Part of a small language model's weights.
Architecture: LayerNorm before each block, learned positions, biases, tied embeddings.
Training: 913M tokens, 6968 steps.
Each number is 128 + 24 x the weight over its row's rms, rounded and kept within 0 to 255. Layers, rows and columns count from 0. Numbers have three digits each. The size before them is the row's rms in percent of the matrix's.

# up: layer 10 MLP up, 3072x768, rms 0.0693, rows 2882-2934, columns 128-255
# down: layer 10 MLP down (transposed), 3072x768, rms 0.106, rows 2882-2933, columns 128-255
up2882 103:129114121112108158153138110150130099111119127054103140120079090091174121153089131169122166105124142127095114136118100110094117085096067109136186181117154121118109138119117095126146130132080100136107113165114150124171101117141130133125108098113076095062115147085138128169170161157110103131129090112116117113139160149100093132131088123149137163128184101134139130105159102144153124114139
down2882 105:164119126090171131104176129118114112101121115161106119146138124126081104117155128172127098151172111118112142118098140138137127120131137152151131131165154127119118095107113130149118143118147102119099118136169182151095144109128136129127137117090138115085143116092146092165099083130122115075114103148171129091118162148127109119122143133132108135100179146168144135118094140144156143157125
up2883 096:082096140118116132123152174167118105096137133122131095122138150155161130113118125111129163146110164129101167173077144119117148116130079123131135115146151139133131132140093122133111147159186171168130122115142137143079155148126128102166165132188110114131153118182094125098115145143089102143106111098136097123142114131133141139156117124153160129108127148131148097147115132160102112157124
down2883 095:120090140163159151121161133122102147160083160114140121125150123138098101139132105142138152161176126136109154162128126156099113141108127145101135157118112173084090138146091099122107091135146135101142093066164138140110112128099159135118104124127150145155141138119117144124095119116133145125106164113130115100136102121128109135120157124145097123116122127122118142131147153166117184140143
up2884 096:131100137103126131123096135130126141106104088086154099119153130123123115147100186085122143156100142138148162162106114076122130140153155129133151137140106160133120149110120110120103111133081092135162154157133082161155140152112103140101060129124134114152137138153135098092136126137104146115111129136125106151130122126106099129138099103133157122118151081092144125154107115118101122133128
down2884 098:086163121108140136146099099123105114120129136112101134117154134131088144150104143099153111114130135097106127142179153125120146155161124147152084157129105150135135156126076153162135115105171112134153150169119089141108124129113118160134118151108128121104136148144142125142125122106094144113128164141168156099144155130116173143117097099163111134131143140110148161163077139077131104112147
up2885 102:101128115128153135122142159086123142133146164126085118085090145166154160113156138054125153141157112104150124103119096100119127103106149134132144134147123135057132150127108108136146109140139104108139110138164131132189110161113121126140132087144135119092127125138104114093121113134099156147144123130088090090148077098107128138083137074141102112122076148107126141140089083119115129128106
down2885 101:082117094153161166136122179094136147099079085142151154184101137088088143156141118147144094151158147103112125159131095102115079114071094109124126129147117155155128132083147142139110124128131150115167146155141145092133129093162100100114143089099117072160134155145134144140112114157125121105170140140137122136126112104131120164100123138121137115107123137117117111095144121111138137110199
up2886 099:118154125150140148115180109153168122161151133146151179107113151154147129145108087132155149128092117119119116099126118162134126124116123112137119090115122114148105132121135109132124152097130121122142165160110130123199181157167132132172077130104097113125123121104120142136127112139101114133122128152099124119151115083142070139162140106156156148123123128094145142071084128127158121107096
down2886 099:112133087100134103090103135118179127137115100072131127156123102126131168118156162129124127128146145109122155131132099134123115145132117092124142125128147129109141063131135112105139110107157110145136177126157180090101152140130155110117115100096141128126121137112105169089092097166122115145136134142164110135094134099119114089183087161133139128149106152106112159145104115114152141137160
up2887 105:125115116144110153188145156121136109117159198156113110141131141110150101121110140077135149101123127179117123109177176162143115141142119093084129155103161121122133115175149109094142078121124110117074129099138145161145167113138130109136128182129100113119134115160166113165159119133136154104139087078100112140124093145085136142163150083123133135173109142132145170118109149108112123132125
down2887 102:095096124106133158198115150102111131153129106148142122148071099140140113158111138106096106145132143127117100037114138125111109093129129127112145113129133072134087113142098080139187136121135118127086106074125068121107151104139173160149127116161121131086126161079098133124161114118125120150106126136186114139119126149108135132147108144130098158132105154163140103155107149187134114143115
up2888 104:135153118097138124150122105112120102147152129113154073087076140131101113137120130191121143088171128109133137091136116147135119104172126127101169112164106164049121169098113141098174120136111109137154119093111097149106104153143143112131155115069154123112153181118183108141114141127150101126115110140126091097154152146173133114146116115125163142097104125144142133131155110074155155121111
down2888 105:156118134120156111140116182135124116167146110119131134100123139030134146178098165101121086139149134110134082166134130139111119152142116102168100132122152145120111124138163133136099127105124147125103114089161132107114164156110074139169139106113125164141111111109096120143065130128185112139108104119190140173164120139154168159116157129079114113131135121136099136145126172109141130136097
up2889 097:110141141124110135089135126126109134127084142120112149161143183152168156176144185167168139154101118152082122110122141112138111152128111113123147134106149150145112157110135097107111116165132152107141135110141101106111111095115128127109129132118130133095160128171091121134180121137138105126129156109092074143118144093166140084101109135151109171132147157105129164113100144120145152101144
down2889 101:107127058146128133159148154111141162129171146138123166111072100148142144125123105132116131110182114124135133153129136144136119110132125142121157122176151153097126146138107109139122151123142113094086129059156099126153131125136139145187112160076121136146129139125124150155123162146148187117171062110115121154115128111138100114113161143134118120105134080142168091118142149112125154137094
up2890 099:132130121163156129105182126141117142127152111118114143120153149149128141136111084121185115101104181106145089147125078116089137141123168118138119144140129112113161134091175159127142133142167095135138150177107152132119139140143112148138125106111148111119111155150098094120145143142142146147153101093156164100138112111112125133142133089117122147162132068103106131112087142141122116098074
down2890 100:118118101103129151151100124124162107079104082134125114137113172136096165172161115169125139117127130144158147157128169129142134096144154135094146141094169116133137096119108132148135152142162128163168154129135115127123132109089098125153130122177157171138131080151115187130137087135133143117086117119117120136125144101106157116109151134135123140152110110145102133103102084157130100149104
up2891 102:151116149108113128170122151135143133119141137132134109095122096113166165101156120141110119137099118135074164167141045150092094117152112110175138113103167129144157139124129142098157090082174132135158132132145128166137126131095147119167136142142108109163133171162090120146160114111101169123099111118083091121139116143119121150098090159113137148105160131134175080139138136141129124133123
down2891 100:130160119106135115127140173159151125136113092152139121066141102141157153160135109092150098098145155147050125159104102092127133167141150187151118103159153129106132133104134156144145200143114131136112107101129104148127141084110111102146116141154112158151165133110154131116152102141106137122160119070126161109130115099085138142096162168169118180118138159155128116107137174138120117114113
up2892 105:134094147138139089130129121146130109181140139138120102093161125134140160141143137107157134130122115097133181119174169145135134136086109071128105150145097150071144159147125127132120142107102145142107166138157151132154122152124106093151162104145128112124120140109099124160119131125118102167140127103157115132156112126129142179136144139125159160144120074163102136128154175153127121144079
down2892 104:162127160104158126103160099097146145126108099109158118114142135139118151105134142120137137119110137108147131129116166132083184138106120153107119110105107165135091135164115135122119104112162096100146141170096174158092136160145103120120113176128158181136103125138121126154154129123108107120116099109119119144122049146145123125101113120109130131133107086144164175146091163144154116161123
up2893 098:135091081152142100100103107150078121130083099167103158125117111135108090149107116143115122105130181104127134126126083136127119144161132120119142093124126125162151124123140122126091113114155105123143169106194154170090166143155095113126119107156134156156145143124114110121136105175133145170106135096092117150139108124156089136106157127174098105144131140140170174160148157125133105134133
down2893 100:162134166136160125180103147097114138141154131132104177098144129135119153152162146150074118134154135114147179178141078115123105125135130121088120135139177137137133113107085093105124115156185115107125154096085067112131068134135111140108111157164135166110090127149112144122152145105103165151103172134155078095121128157172151127139059173093171098114128125112109131148171114165102131142154
up2894 102:106156144112175149133129135058161156123162095146137117186109112126124123150145140151119114175118133118123115112107139121135150079119128131164126140145101141138133150123129147144106099151110084110138113148124139118114120097112124105088126160122128098109150122147146137124114122129128126108141129151129121143102093104141133134081106143138103147121149121102133171097117116132140126123119
down2894 101:119080148133146123196121177134129163112092129163160127132109138114127148133115125137115109140109136163121183138145094110192139140103121095145087085136088125157164157120096147153097168127146151114101119195126163130106152129124094081116137136138154126104120175119146176157146149135160075129082146118105093152130105143132116138110099122126201122113092131080084137147156168145134153126078
up2895 100:127133138130116081154081129169151152149115143180126142122134108115144138136148136117110118132146126129172114115140145119111111094119134140158168114084191141165103149188121153136093123166097168140125110106142133124142175144131115148146105168133128078132140114148120126144167137138154169129140125165122122126135101138126121126134076056141127181159106140105123185173112186132160071120108
down2895 096:090140126158098151123118105089150149128107133162121117158128129140146131155118108177136147133106140088124125149123145147128113083139117112111143105142065123107135137098184103131106122179144140137162124140168130177150139131161133143120111169137110119111138141141122122122107120116149122089151120129169095134137125139158152078104109140133121107143129135103119096081105124117158107109163
up2896 098:104140138189138151140152119111085153122107072152140121139155128112115114132100115107133124055121156107092152105105150112122121150147097088135099147137123147128111146132058128136173134103153123138160110109135084115167124138096132153114078123118164098142147110134088138153154211116168162102106098101129179154107160123153138106144143124094129099150119134171099078120167117181141093172123
down2896 095:096159112126141129103109104139075130126155154079145103119118110115153135122163124144102123123113123182122132111104132125117161069095157151121153133146128108131138131082160158157161156127137110111142120110099142136153109142143132132101078066122130101100118126159114136157144095138111088139141092078096108135118094098154155127147082158115166142070128150114138111112133109122159144105088
up2897 103:104146142104120158112151132140108116063141124120160115131098150165113139143137198125081187112121109153131101134117120105125120091106100102131156124138116134136104096157132137120114145084129162141150150169111126127154125161111137095106113121159083098117122119120150133155087143120145139135175132129102133105159140142136102109117085116141120149119158133123113142140119151171102085123141
down2897 105:103103148127116113131141133101149138157139101109102095122150127167143119167132104119121101111120112128112125168135095096104128107150130123148140163123118127122098096105160107130139156120182113124152122109118154171163138118134106187130126100150173131091122146145113148153145146078152084145164124140099147100138133118108204134177091082121101093134125128140127125202162152134121141086110
up2898 098:104148130141105112135182134123098151142115169140160098147104125091089109171131148121134136150130121128085101150116098143110176109126131096143130123119128122135170113126096117134154134104154107149109111126151149141150098036092161109152126127133115106139132139128116131125138128133136136153105132119121134076097112093112136073147111132117126118148098149123162137147110125112155154147143
down2898 091:166146153163097132137093119140137131181164095115157134133089097153148168138148110117114139104146084122109120144173141122124131112151110131094074161152135127127125140103106148108133086087109099153174094109105095162131112140134150123150130078160111121107103137162089140094144128134160087150170115170082098124157149121138113115179146184134142136163149139139122111123142107143138159125167
up2899 104:121189115119143139122128116131118106110120130150098142121143117136166156147166150134143140091140137119168118185132181154124112113144129163154121124093100110118148144105094091083117107098144167147128113150124136104161117077158134090098126131109153124129148102154124107149137146139121141129177142150115150101161158111112131144096153142133119151116097118092125117127106168122143132143154
down2899 099:112112103126129139108106090104135148126046121136172171105132112139161080126111149171125097121133145074122129126140176152139135137122116134137114118129083102130121138085094171110147103121093130130100055119155150116113111135150107135132175122162150106120118148105131161148125117128105146140142114147133084135102113098159146157095106096133122157131148134138132125098163112130122091096171
up2900 100:163156180125117147157129134101120130123127173107142133123120090148112166142086093093139113170110134134116130137105124159176127111113166137188127103120143157133182143111108113099104110125146123124134116111156120112170117070089154163143110130128133128153144129092148162173124172109134086142109107162111130083133085129115126111146116112118074138127126163167130094102129142108135130143141
down2900 099:123116129146149128131124124127115120137138122121126159131126116124142111135178102117166149089126171106124090154138068145095189143125113155099137112125107128119116117146102120105135101147065116112130079126122124148068101100136104158138129112166180124174137144164131139137125160122138174138155097104141115168091117184114124134128121102103120108163161119105100153156157147141091130111123
up2901 099:124118129170168159111113086137131164092143147121165163096124136137120171132141108146114123121102124144126124157131139104113094113127095137133118137152113134168124076078145159137127148138093101106121149129121125108114109162127162132145139093122137132140133112117123145119148169154141135165152105110120153080175156155109115156129118124134142090107110140174152138108108136126127130137144
down2901 099:124157123097140126112083127164134128136127124142096150150114110117136126135118110126106117174130128107140153105141132144125163099134097086131106122115141130121171142155141112088130121134094138152142136141128114111107198126066098106121099110140138124132133113148105102122161076167170152147108169113099091192146091171114128139101163063144108109086119139146155110131129174155129157161125
up2902 099:128105104146119120095150095084149136147145118129140124125139146123120105123108138119144162100149146122129143129110157159133133145133129133156105154123112141133109131112140130125164131114154154133086098163066130127100095126147098139083125115126184114125110112125110144135135097139131103139117146091127140145103120147113131126116118136109118156186152075094148129127141146100142083127118
down2902 102:116124127135149075130135180133137188132140157131093124174079119179149102151158154099116116143133105116133168096146102146140121148139113150116154126126123174146150138191098120152078120084159090121146135094112118126142143127079145141150140147150122107085149135146131131101170115152104154144077155183103144109156089097150095173096128112168114169122105166174140139122115133118134119138189
up2903 099:154140161156132148151134125143149081146118104143147111129137129085145168095153156133116103107117145126123121138124142140143090142134121140090108101197139117129094108132111118169104094118099173111150105146143166147146109104126106110112142167148132155087152156109131115104129092118136087121099148166149134119124072155194180142174122114175085130111128162121110074159112108110093118146107
down2903 097:159128120190130093127196128132126110119169181117162132137138136127125161148089157110115149153129114120100108073149149153131107134130117085130124152095105121129110145123100111089155127148156149119125118139101135171106122124177120149179165151124162127143192094118099151058115090132135176182082105100142130081128116142131102158166117148160109110108093108124148101095143090098101120118148
up2904 096:161109124110129101101179110130141185091074141161128136107167125123140155150119094149126121107145139136136193134149161156150160132108135152121109135126147159130108101138128123138109104182080145134133116128155110146105126091122105154146133108114133143116117107124115190102087111139108110134111155069137122074136151134146109147080122125092150131119150127095133140156136137099100124134133
down2904 098:109141161080198130109144136172171092110137090106162104089175137134167144172111124157097097151150105110142130153129187158130126154149089145154159134152122100119096149106128123096110112133108126166155102179073162085135107157100143140172162111086133119109109152138103126158173113154123143128120117134116127146110083139165118100125071158165134175107124131097140156114101122118158167082153
up2905 100:121126104102151144105092145092139100109117107123138109147132132123147128147091117117087146124144093162152136135144136115115136122098127148117129108101105146117143125173144127131135140108090088124092124142105143115124063119138134146170111126120124122134106157130140119094127066159125117119112176162106067137155124150104137142148100114118082107153149142142135106128136086120137140151105
down2905 099:150187126124140079147129132112119119120115124106086125125142148123120119114148144144145152136143104120100113160112135132108124125126165122139139163181162169166154129083146097110177158084099129126130136141139147167141125111118154102132134121120097139140124104161149161155127144098145129157124179150137125187073137136119111114096134120140097149064141134111142123146133124108157133109143
up2906 093:133132099164105157107106123136093114136139178142157171120135165137134178152148176130121084113118081147178162140139139108122129143125153121084139132113117059148148125117125110128150118078106154106152132135136126149113093134122112120117115125111128137145087172131103121121124125165104142151139100112095148113115139078112084111160096106088123150141133122156087099146097157100157091101140
down2906 094:142132133100107203135154104062172124142124158134116100130119105159160109130133096167102120131118141092101122135144150128157116095120119125112131134149104120089136085119133137099161129148167116120105145087090148151115107101121125138119115142117167099155133156116132109168091148149107154128146135130114161074138127083089162107124109085146158144159128157143129130120154121106155109137165
up2907 100:175144128160119085133142151119118134139120090159099174071128125127184139130142125158146114149149122106117151094142151149136114126169117107104154126128155113159107119099127154155157152167123133139153125144126097118120102117128133150136103116107139140122127161096128121108091085084129130175170140138152105128148119169103134163137131135138102120125122121155119133114127115145177132161156
down2907 097:132085146152121149128139128093089131094082123143139101173157122140155094125144140084084112092161101081130117120143115078146126149135142136112126114166105073122134128192123146152164118155173172146106122130096112133145179152132124148113134146130138118177143111128140132106126116133143118136094103105130129157156173133142064097111120130143131107136143129121167093138132140148123118162144
up2908 097:136132148136186116122153152097117099118138144150117148116093111142112150088102112130142087157119127150129097158090109188078140135110124125148170145144127120127142094127124117157127137181123131079149128138116125151109125151137148120122153111140096113086151171153154106108113134099155103135136122130090092137109152119151100073135088136107133120128130131125116143142118136146115149101139
down2908 093:134156153115158104146106103132113135101137120144158155115122157131145110132192125133124129129123079129121127121157157096148100135135100118132159134119096138117160117147160105105110167126140124137124083074106086150113111106112146115130144112136149138110117138153152147145163098110136113099144126100135095128149113104127074132159155102105085149140161120170142115150128121143083162155150
up2909 098:117147175151136088142165145148107113102142150100113152127155138144154096127121167170105123085099143113123084125125071127132157114185137098146159132101099139132100098130138110133147131127154114152163143117106119136119083125129131138115127122146130176104110150132129165145136137102137108104096115141130101102140166140162135161167078157101134110108111153124074094137127134132135150127106
down2909 098:157155092112156170113120129133102131145131102144108093127114147141192107136114155131122129138134115091146101130164144056098149083126130141113076120143141081131114092157121153102098138123116157148138129149155121122138200131158144156155126080126142138134108132129133092081140100125112170081115130096131110132148091110140117129107150136145143125114109101146122147122129077121108102117151
up2910 098:125129142139164139127144153134101122122091134113107172172151141132107120158112134094124133136156122134149154129153129155122098107114104164135084145144148184098106143128125123116131128139145146110140114085136146137148125117145074104132141165089122114105150124134136116115145118131151155099126157102114165087127120156168116127147116146136153109133150166119084179119101126166150127126157
down2910 096:154153130161119096145138106133128118148147117142142143122130118115115152098106134135143108118121125134141098072155147148155105105097138117163111135087124121108125159087053110136116119176121160143125099127161068138128125177116094135083121101153085111114093121174149075141106051126128119149114090109125158135121150104137125128086116119104205087125099159118137118176103113135126150169148
up2911 097:133120133162128119097144155132139108085132146156140092173141107154126101182113132133103151110117138139118108093173123111137186111117135151121140163138118149122157148156160115134139109110139133136154098107121095074156135150088138130134144125159105130128124112124126125105098089127138151128142122136118114131103110120112122141148128136116118151093172148169084103144096139156109119122165
down2911 097:128100118093156208116128105103106130157136143121152180105132098138137177139120133141141118081108152150124130144116105219117133105120155117099129105118123102146118116152127123149128153131118155112158140159118158139108139098090124128143132113172115127123164147135132125164158097125127123101150158124135144076121141119169171104145093090106144129153135152147164128101136119120136108097127
up2912 103:133109111121079106166146126130124130137178121083122111182114130135132113138095177137090051077124112141154132127136145132118121122148114120104132142098092098136178118134165108139156133104141142125137152120091136125120146105117130119101099097113162149128153150125183132115163133138123190132103123136131097081155177161127160118095162125140111152093148135120139147096109127133133183129130
down2912 102:110140102080163078142126131142140132145132110138169151124117130132141167161141166145148089147121158119125122119113130131176141155151128122159123114141174150165129143112132117117089128097113126116170142118144103096151140163081136161124113127157098104115159151110107101081126191113094136156075150097160158103079126138160137091126134081146134138076148099123101125117086128113149135080095
up2913 100:128189099127155086173097143124119100120154167091106120097114096122117128124106094125187143130137167115159138140114138179127116134101119106152150111110161104144113127108092153161167106182140140145174106145142129140121076137109146121139112117087151174141147061117107167081137164113110115125118148167096129123105193150128102166167121081115130110123130110174182125131078136110113120095129
down2913 099:090120131102124147131131116098094134158109133135154144118114105149149141097129119137121112129113126121133141080166135145132140137119096111097126138153137099089118178146114104119136112157114145184120115175119108122106134110112151120130129140136132135122116156118089191180089159118139077139154168152142177113112200156106080123155111138091120136128090137116124142146119149093101198160129
up2914 101:125130110137170175121121125086122116110131104091160157123127164106158172127139134124107157096137098115096108134113132106144146153156101092088110096127164154114166101139144115165157124104154129115117127117093141114136131144122128125163132141149131080069127133105126134116117097135123154138124127178136065110124116138086128140104076094128140119156046114107156117110149135116132122152137
down2914 094:155125122142084092142100129136159157134088098156067106152110165160147105129114131139078140113098155144125107116122136159106157131162149119145155116125102134108119172143126139100122132102116154128116102123120076134141153133087118108081106170111116134174157110148114127168155132121160148111110134131120130080133105160131127117135117166133137066155149147143083123094128157141110136179132
up2915 098:112132131127092101120105153100111080116153194118149099172147142104139128156126145175159129095109148138074144118116125115165132175166123133131139136153105133165080110111117141131136140137102152142138123151124109131120151123117090088092151109109094096155145089168149117134116181110133172115157122128154147174173129131153114115085135146127109082127146108098152164087117137127105116139153
down2915 098:094148129120166137136140140108126092115157106145130173084071120142085102112109081141148136127079114101109157100096161116139148116131093121172170144120116121152129109124112117151131158124076099140127133157185121147137147135100126164136132130109137115125132149108104153139118129094120129101122104094168104109103155098164114151102136112151117098154139142138170129148172140087093100175167
up2916 101:142151176130102139162117143118143119125094130117082125106106117138109145086159128137132127107097143109167168108101161138151118097132086122129110112110115100129151124104165092124081113116114122123131131095183116142109089124138120095138084170148150129144137118163090128105131088149125140084114136156135146109114092109124158112130148109113105140137118139139084147089118119140126156098133
down2916 100:140168148104103171132117118134129125102122137135106118108115109162109177146150158108144141158120113173103076111111126128122131123125111106156185109113126113162142105119127129117120125130120142118164153173133096116134140125117114125124119133168163146161120161083101146111157120112152151135144108118114119090107134082112132132110110161116128117124130153106110143136118111159131141151139
up2917 105:103127113148161154117110116144095100113137128151115136116155137128116095149142122133166125156149160123120124110109209128107150139174147168107128119115134159114145155123165142129130145148126135129137124098096124118128159146133091132137112138144125132152103167127112113118123196174128185164084130111102133136137109096165127114117150147140089134148150107130141130084138077148090137121137
down2917 109:120106098124130129170111136176158094127111144151121110099147123130118169139123124154126115105146164113112127159148116126097117134185091147107157142100109133112092154166115138159160126146130167108123102125121177075138097093117109104116148135113145112159085131100148164126105135153173055071122142099098098114136152143112134111098108102128140103121146115143154136126128099143146131149110
up2918 101:075101103145105138126122123100111140099123147122115118108150097097112137122118174140166130094109124109134081103148138162119126128110142140135168135134110152134100141102124123124126157108160130129169127115155118100133099140131091131128128108124164160116127139121140136123096101124150142136129107110152131161106093108125125124142110127147105172157141132122142115120135108126095142131136
down2918 101:123149116167153147111113148147088132168129153186165153102144114128129115091136108141102126147131136154087159121097169130154140120132168133149100079136158143127108134156152110114116159126117128150100126147138162119101134089110109142138123133175129104128141130165145160107149168138148123148106134093140138137157109109128158170116132154126138135155131132148158141155130135139122100125110
up2919 106:112137121112153116173129140142155118139134127153117117155139163126120113110136137172156146171165185137108101105120101109125130129145142092140122140143158089126145144149154122147151140158141079117142131105140123150154142151075120121097130178129120141081112147109136085114100125126140117125136074118098176127131144129145122116154140130100137111121134110109146105094091149117165126132126
down2919 107:138163100111113090104097101152162111110133157108103158179133115121152146130115131145112128123165112121090120154177124115102117121109160106113120134164124170100134133156111123114159172135142089129124118110116131153166104131178130120154146143149136120158109130163144135111094145138104137138129100144106113141133168111088121130173127138115174158095124106132063152180121108161131144138092
up2920 106:126167135108097129150135101138134082129144131154144124130155163124089138130151133119067130121074130120148177108092119095165130141136140106137128145117127134151109098078148124134076128154104155164144121158133104088124108110128136106169114120085160131125143128169086150138145103093149121112133140140152111123123183123170160108185078101112116124142133131142130127120097097076121143139097
down2920 112:158129151124072127133167109130130102135119133131130153128154127145142108124104139092127143089131086126144128131117138127131126123135145122127116118121193141124138142103154113145085121182119135155149121168143104109109150107166135104148073140154141087149145133120111118065135121172141095126088118085119095100125137191132131156151147091118106118160106092134128099156120142103094112154158
up2921 094:109115118157162149108129145119152121070094139101138152120140133127158141161140164114125136118136140117115127166119133125162110050103096117155160133131123130164136118108106140153095151141100133110116120122165117123120140084151161120177146094127120151098151094084079140111124140126120107162108127157119125120147144135109130094134106090123134103158120078120132137121163132193152129114116
down2921 095:082130121118139127169132142117133155123143183100051086140112158119123063166128174127130120127141102151115109113121139115077156040143137145103171094106103159074166155150149142116087124114169150126181109155115124126096142115093136140144149140129130134095112127157134139151124145123136121148118148155102134111133125194121130131168140143125118068131138162188154137114107150145136132135103
up2922 099:142104135130111116140115087114085188157136099121093126112109110121131109095116161116126161135096116153131093095137146137134157160136097113130107173148128161144144104112089164113156141125151140116121113101088151110133138098154127131096104147149124097088089149115087118177123166135142158181108091079144137117130121102152109090160119140145140092145110151131134121141112118153158109112102
down2922 107:120130173108085119094093120159135156149151114157090116166099131115122138123111117150140129121141098130134162143122092175148149128149142136115118104121177120075137102153072172123128099168107109097135110147112109143115083140124149121096092132132142093107083115122147094141136099073186165125086131119141154120113115109114102116110108143136125142118124136126112129106162111130174143111145
up2923 106:152142089089116139177137094128163123087102121124111119137114144163103146156121117097121144137145180138150132127134090143124156164127150127123116129133115137091130118141159150107160112115108096160142090126139102109155155123120108113124134155106172130098154083114145128135064122121142132127102175121094108124124142154150100092090110204153121080085144148130114102090116059136134160105132
down2923 095:099112112132149167123152123140088144108098118120139114177126112179097142177116107154128147182109126148158121091133099118169152134125125098117120105131129092136118133122125124156149116090163115142146082101111126124147114107123135147099110148131157111137120148159132120103083105204126113128112195145145090112081123169130144087104143154116137166103134143130154155147081126167087074134139
up2924 100:140162119147121160091137155145111094109111153141126159114137127124137089177150095128110118062124089148137116125084121114115126143141108136120089131138139154151135119111142136125142116170153136119149143087147131132127119116137154106122149127098157112178093124127135149104144110130167093094083125147129132111103181105112174131115125084110133099085137127127111101136105153142095188126099
down2924 099:137126107126136110096119089136125085114144141099092127116153173153110095130096105124120171107126099136116127131111189106090114191135079080173148104111147135111138119101135117121154099108117098129126126146130130150108131198124133112131121097166086101118136167110075137118108102155110112164148128163118132114153131148170118141147159166133152143128147119127107141117158132121141102135130
up2925 104:161121133115087108136176138096111139081131118148158101135124161144115125122142141138101111131090106141119147102113153116111140126139116114126100122087139122140122083066132127105146085131159080123122098119159144171102115141124133092180140120133145147130142127137139128094159149120113139112138156134124137145137131164112155122088131148103162159118137102082113132152136157158173123155149
down2925 104:130123178134149118134150085126155154076154138168120106116142130123157123057126092126110110116132132157126113125134146108121144160097138160144126111161123121106108174091162106178113152112104146111155162118174129118128092095133141111136135142142128086141154159134086107142123103154126108118112078138133139152143085142139132130137114110132115140118113093105104111143128086139119114126128
up2926 107:152137094123128149160109093144091123091158119140105161167111136131129123127110153123131108105143130083138097154103148158106127145180104160106169095157158077165105141122105166140142108137159139125110101158134143129144108142130154102101107133133143134125087147057138116127110108157106129113147086141129117139146168133159152133093089119095135139168133154122147090166097130115141191131090
down2926 112:109111086078128143083136163121138150123154157123127183153104112118131123160176119104142163121179116127110147100146174087100098149127090124117097166132095148183160119121114141142116142118127114112129136165148142117182112152159144126127139146153153137129110125130133165113107113171158161119123183145145156084083173058158183154107114113135118144101145126082128128102133185147153119156132
up2927 099:058128110115131145075109141145160139133127144144153085153128117112154071149086173096143156104129140112118138172155166102139132124117161126120098081135132112155132110185170069144182105113090116157101124145147098134121157128145134143116155131147089141161122090133161150156158170113124152092107103154128098117122175094117105119147097101113160152159168162098150150107133146117114116184131
down2927 099:098135155133097145141180122116139104133116158061109102113115087093135158078073131117152147149120085106116111127168093093087078151143115145145132133138131045108157094164121096139134158178116162154146105101106069154158136173146138128156148163143104114123156138142104113152139126133165122074145143132124142143152101107127123126105146137132167131091132097126148100136108151161112102114121
up2928 097:137105143156111131139148107111127100143126096138150109146165121079104153106154164170137090128166147170128099124128132153130160129102139106119144135118114115113128134147137127135081098133124152155136104155074106135107108140139124139165116114121124101094113108148198135185145126095092112127140104151103134115126137122140111149068091140173114159146114128104122127128130099090124133113121
down2928 092:142115150104130126132128125140190129120098100120096118120138092124162144153126086140129080132127115093110136093123122130150135108109130116126141119156132160123128146092173121138096150114134148121088127147101146127147122140088102107144109134123152168128157098121159152172074157113145149129149171115129164129068190125174148131097113121151141102139156107151076111114105142133173147104155
up2929 099:130087109147182111162152110102133119065099150128129122120150129105090127115135172086136102129146085138130118086113078158098173119103132086136143111114110116123145118079154158147149129168139119137149126140138130157188118157116169115118080105096091110133138133094128163112147106169141151120142101054149146140115106151144105085078127143102093101124138139109196157145147133120150111125144
down2929 102:142177106106157121160122069138116134135140131127141099105133128113140115095116131082104137096133123121167118098124117169114120103138103118129056063120092146129138109140151166155103132103113147124134157113131131160082105113114124121123157138125088159136103143170093113150144119148135147107157101118133129112111115161130148102092110107151138135110162124085094127134114150124150171132089
up2930 099:093129164105174086132103166111181117135135079118140176121124148110087138098131120107131116132126186161111101084088110058153166154110116122127084118118152077136158137140092131148184085127159121149114101143117139128126140106115088141116162119114095071173122185165150154110143088094124117141105125151162137131118118120125101181126137137128099129109122128095112116137129094154129126105137
down2930 100:122096143107131152113116131120132118110159156147128107168133127159176130140127114134116097112152120117155097149162091145102124113125149167099169123104146136130118115082126145143109127156106133104134164124100178118143105107123153155121130173139107156143081087139131086121118125115151150125142112084140095101118160122114122077074085150123124159125149129115128111118133133136110151110133
up2931 100:121057101130148052140131138133166135075154128124079116136082094134099125138137115154148111142160138111114089107080146136137126125168112172091130110125082096134089117059110135114150123151119133087123147137141098149167117123150145132126122151100153150133139154128143103156115127169063108122115147100152126112109180074109089146121133119167118118135114087154082128143138132107101145126127
down2931 095:102195139166119153137157121122111076162138122132101118093104135088121143068119068154151112089137151180159154130139081134109102157125094169106121146111126114138108080160095139124115145147130153146149147156132109173114087125119116134111083163131120100139118144093139120107124115109154126130115104154117176145133119104135135112109069160112150171132128172075114091102129144128138144149131
up2932 094:119152083097135111131141136142114134150092142111157163140112133182144136151139112127114086143119159114126159144120097116133127146129137122128092134115092123161104125146144142151137122114178146135128126161164181157119114140104128128131138123162167154118113160151129101158101100088111135140122144151113159123195130139144105135090096045107136125094136138172137165164150124115141134141120
down2932 096:151102087102138126109074072135112109081144155173114116156093122119095104134084116084126136105106141142132135143140137112137131178133173162115116131094139132141109105104141099131137146132140112128131138108053098139097135062123107184145102192121104107114085103104167160114141169144127152168071092094128135126134121113150154137104098108129122143111121123109073171133135119128115107117146
up2933 099:096124159109135158158144118136173099146107106129105114154127127133107115189174106120139204124135103116117139144134118148154106138121104134089102133133110117165098118155096118164126130139122117106117108149138085103139164117133141082098168138115137085140156118175112122149118101164124154138095146122119156135121140174176127113146106114128091125155134143140161083090101106145117125137112
down2933 102:167155129134163099087099117190093114142145107138127120100091151146144086158160151172096136150113119159139153136114115097100146138099152103143140134135134136093146143167129128074180094168091184157080132139121149144152124153136134137099135115127133159120111097116123118157114125109182095154173114099132133122145130122156131151182115135116110114122158120129129124139163118165114131144135
up2934 095:068146083121086147149124117093141107099130142142132106145165124125138091189110124120132164139160148136162152139160097131125136162100134125114176143140123138155085131164093159125118143129157150126134160158158133151169161153093140152120164118090109146171141142163156138130124126169143115144127152159162103106155120111107125146130117150109130132130122121109122143098118082137110089123156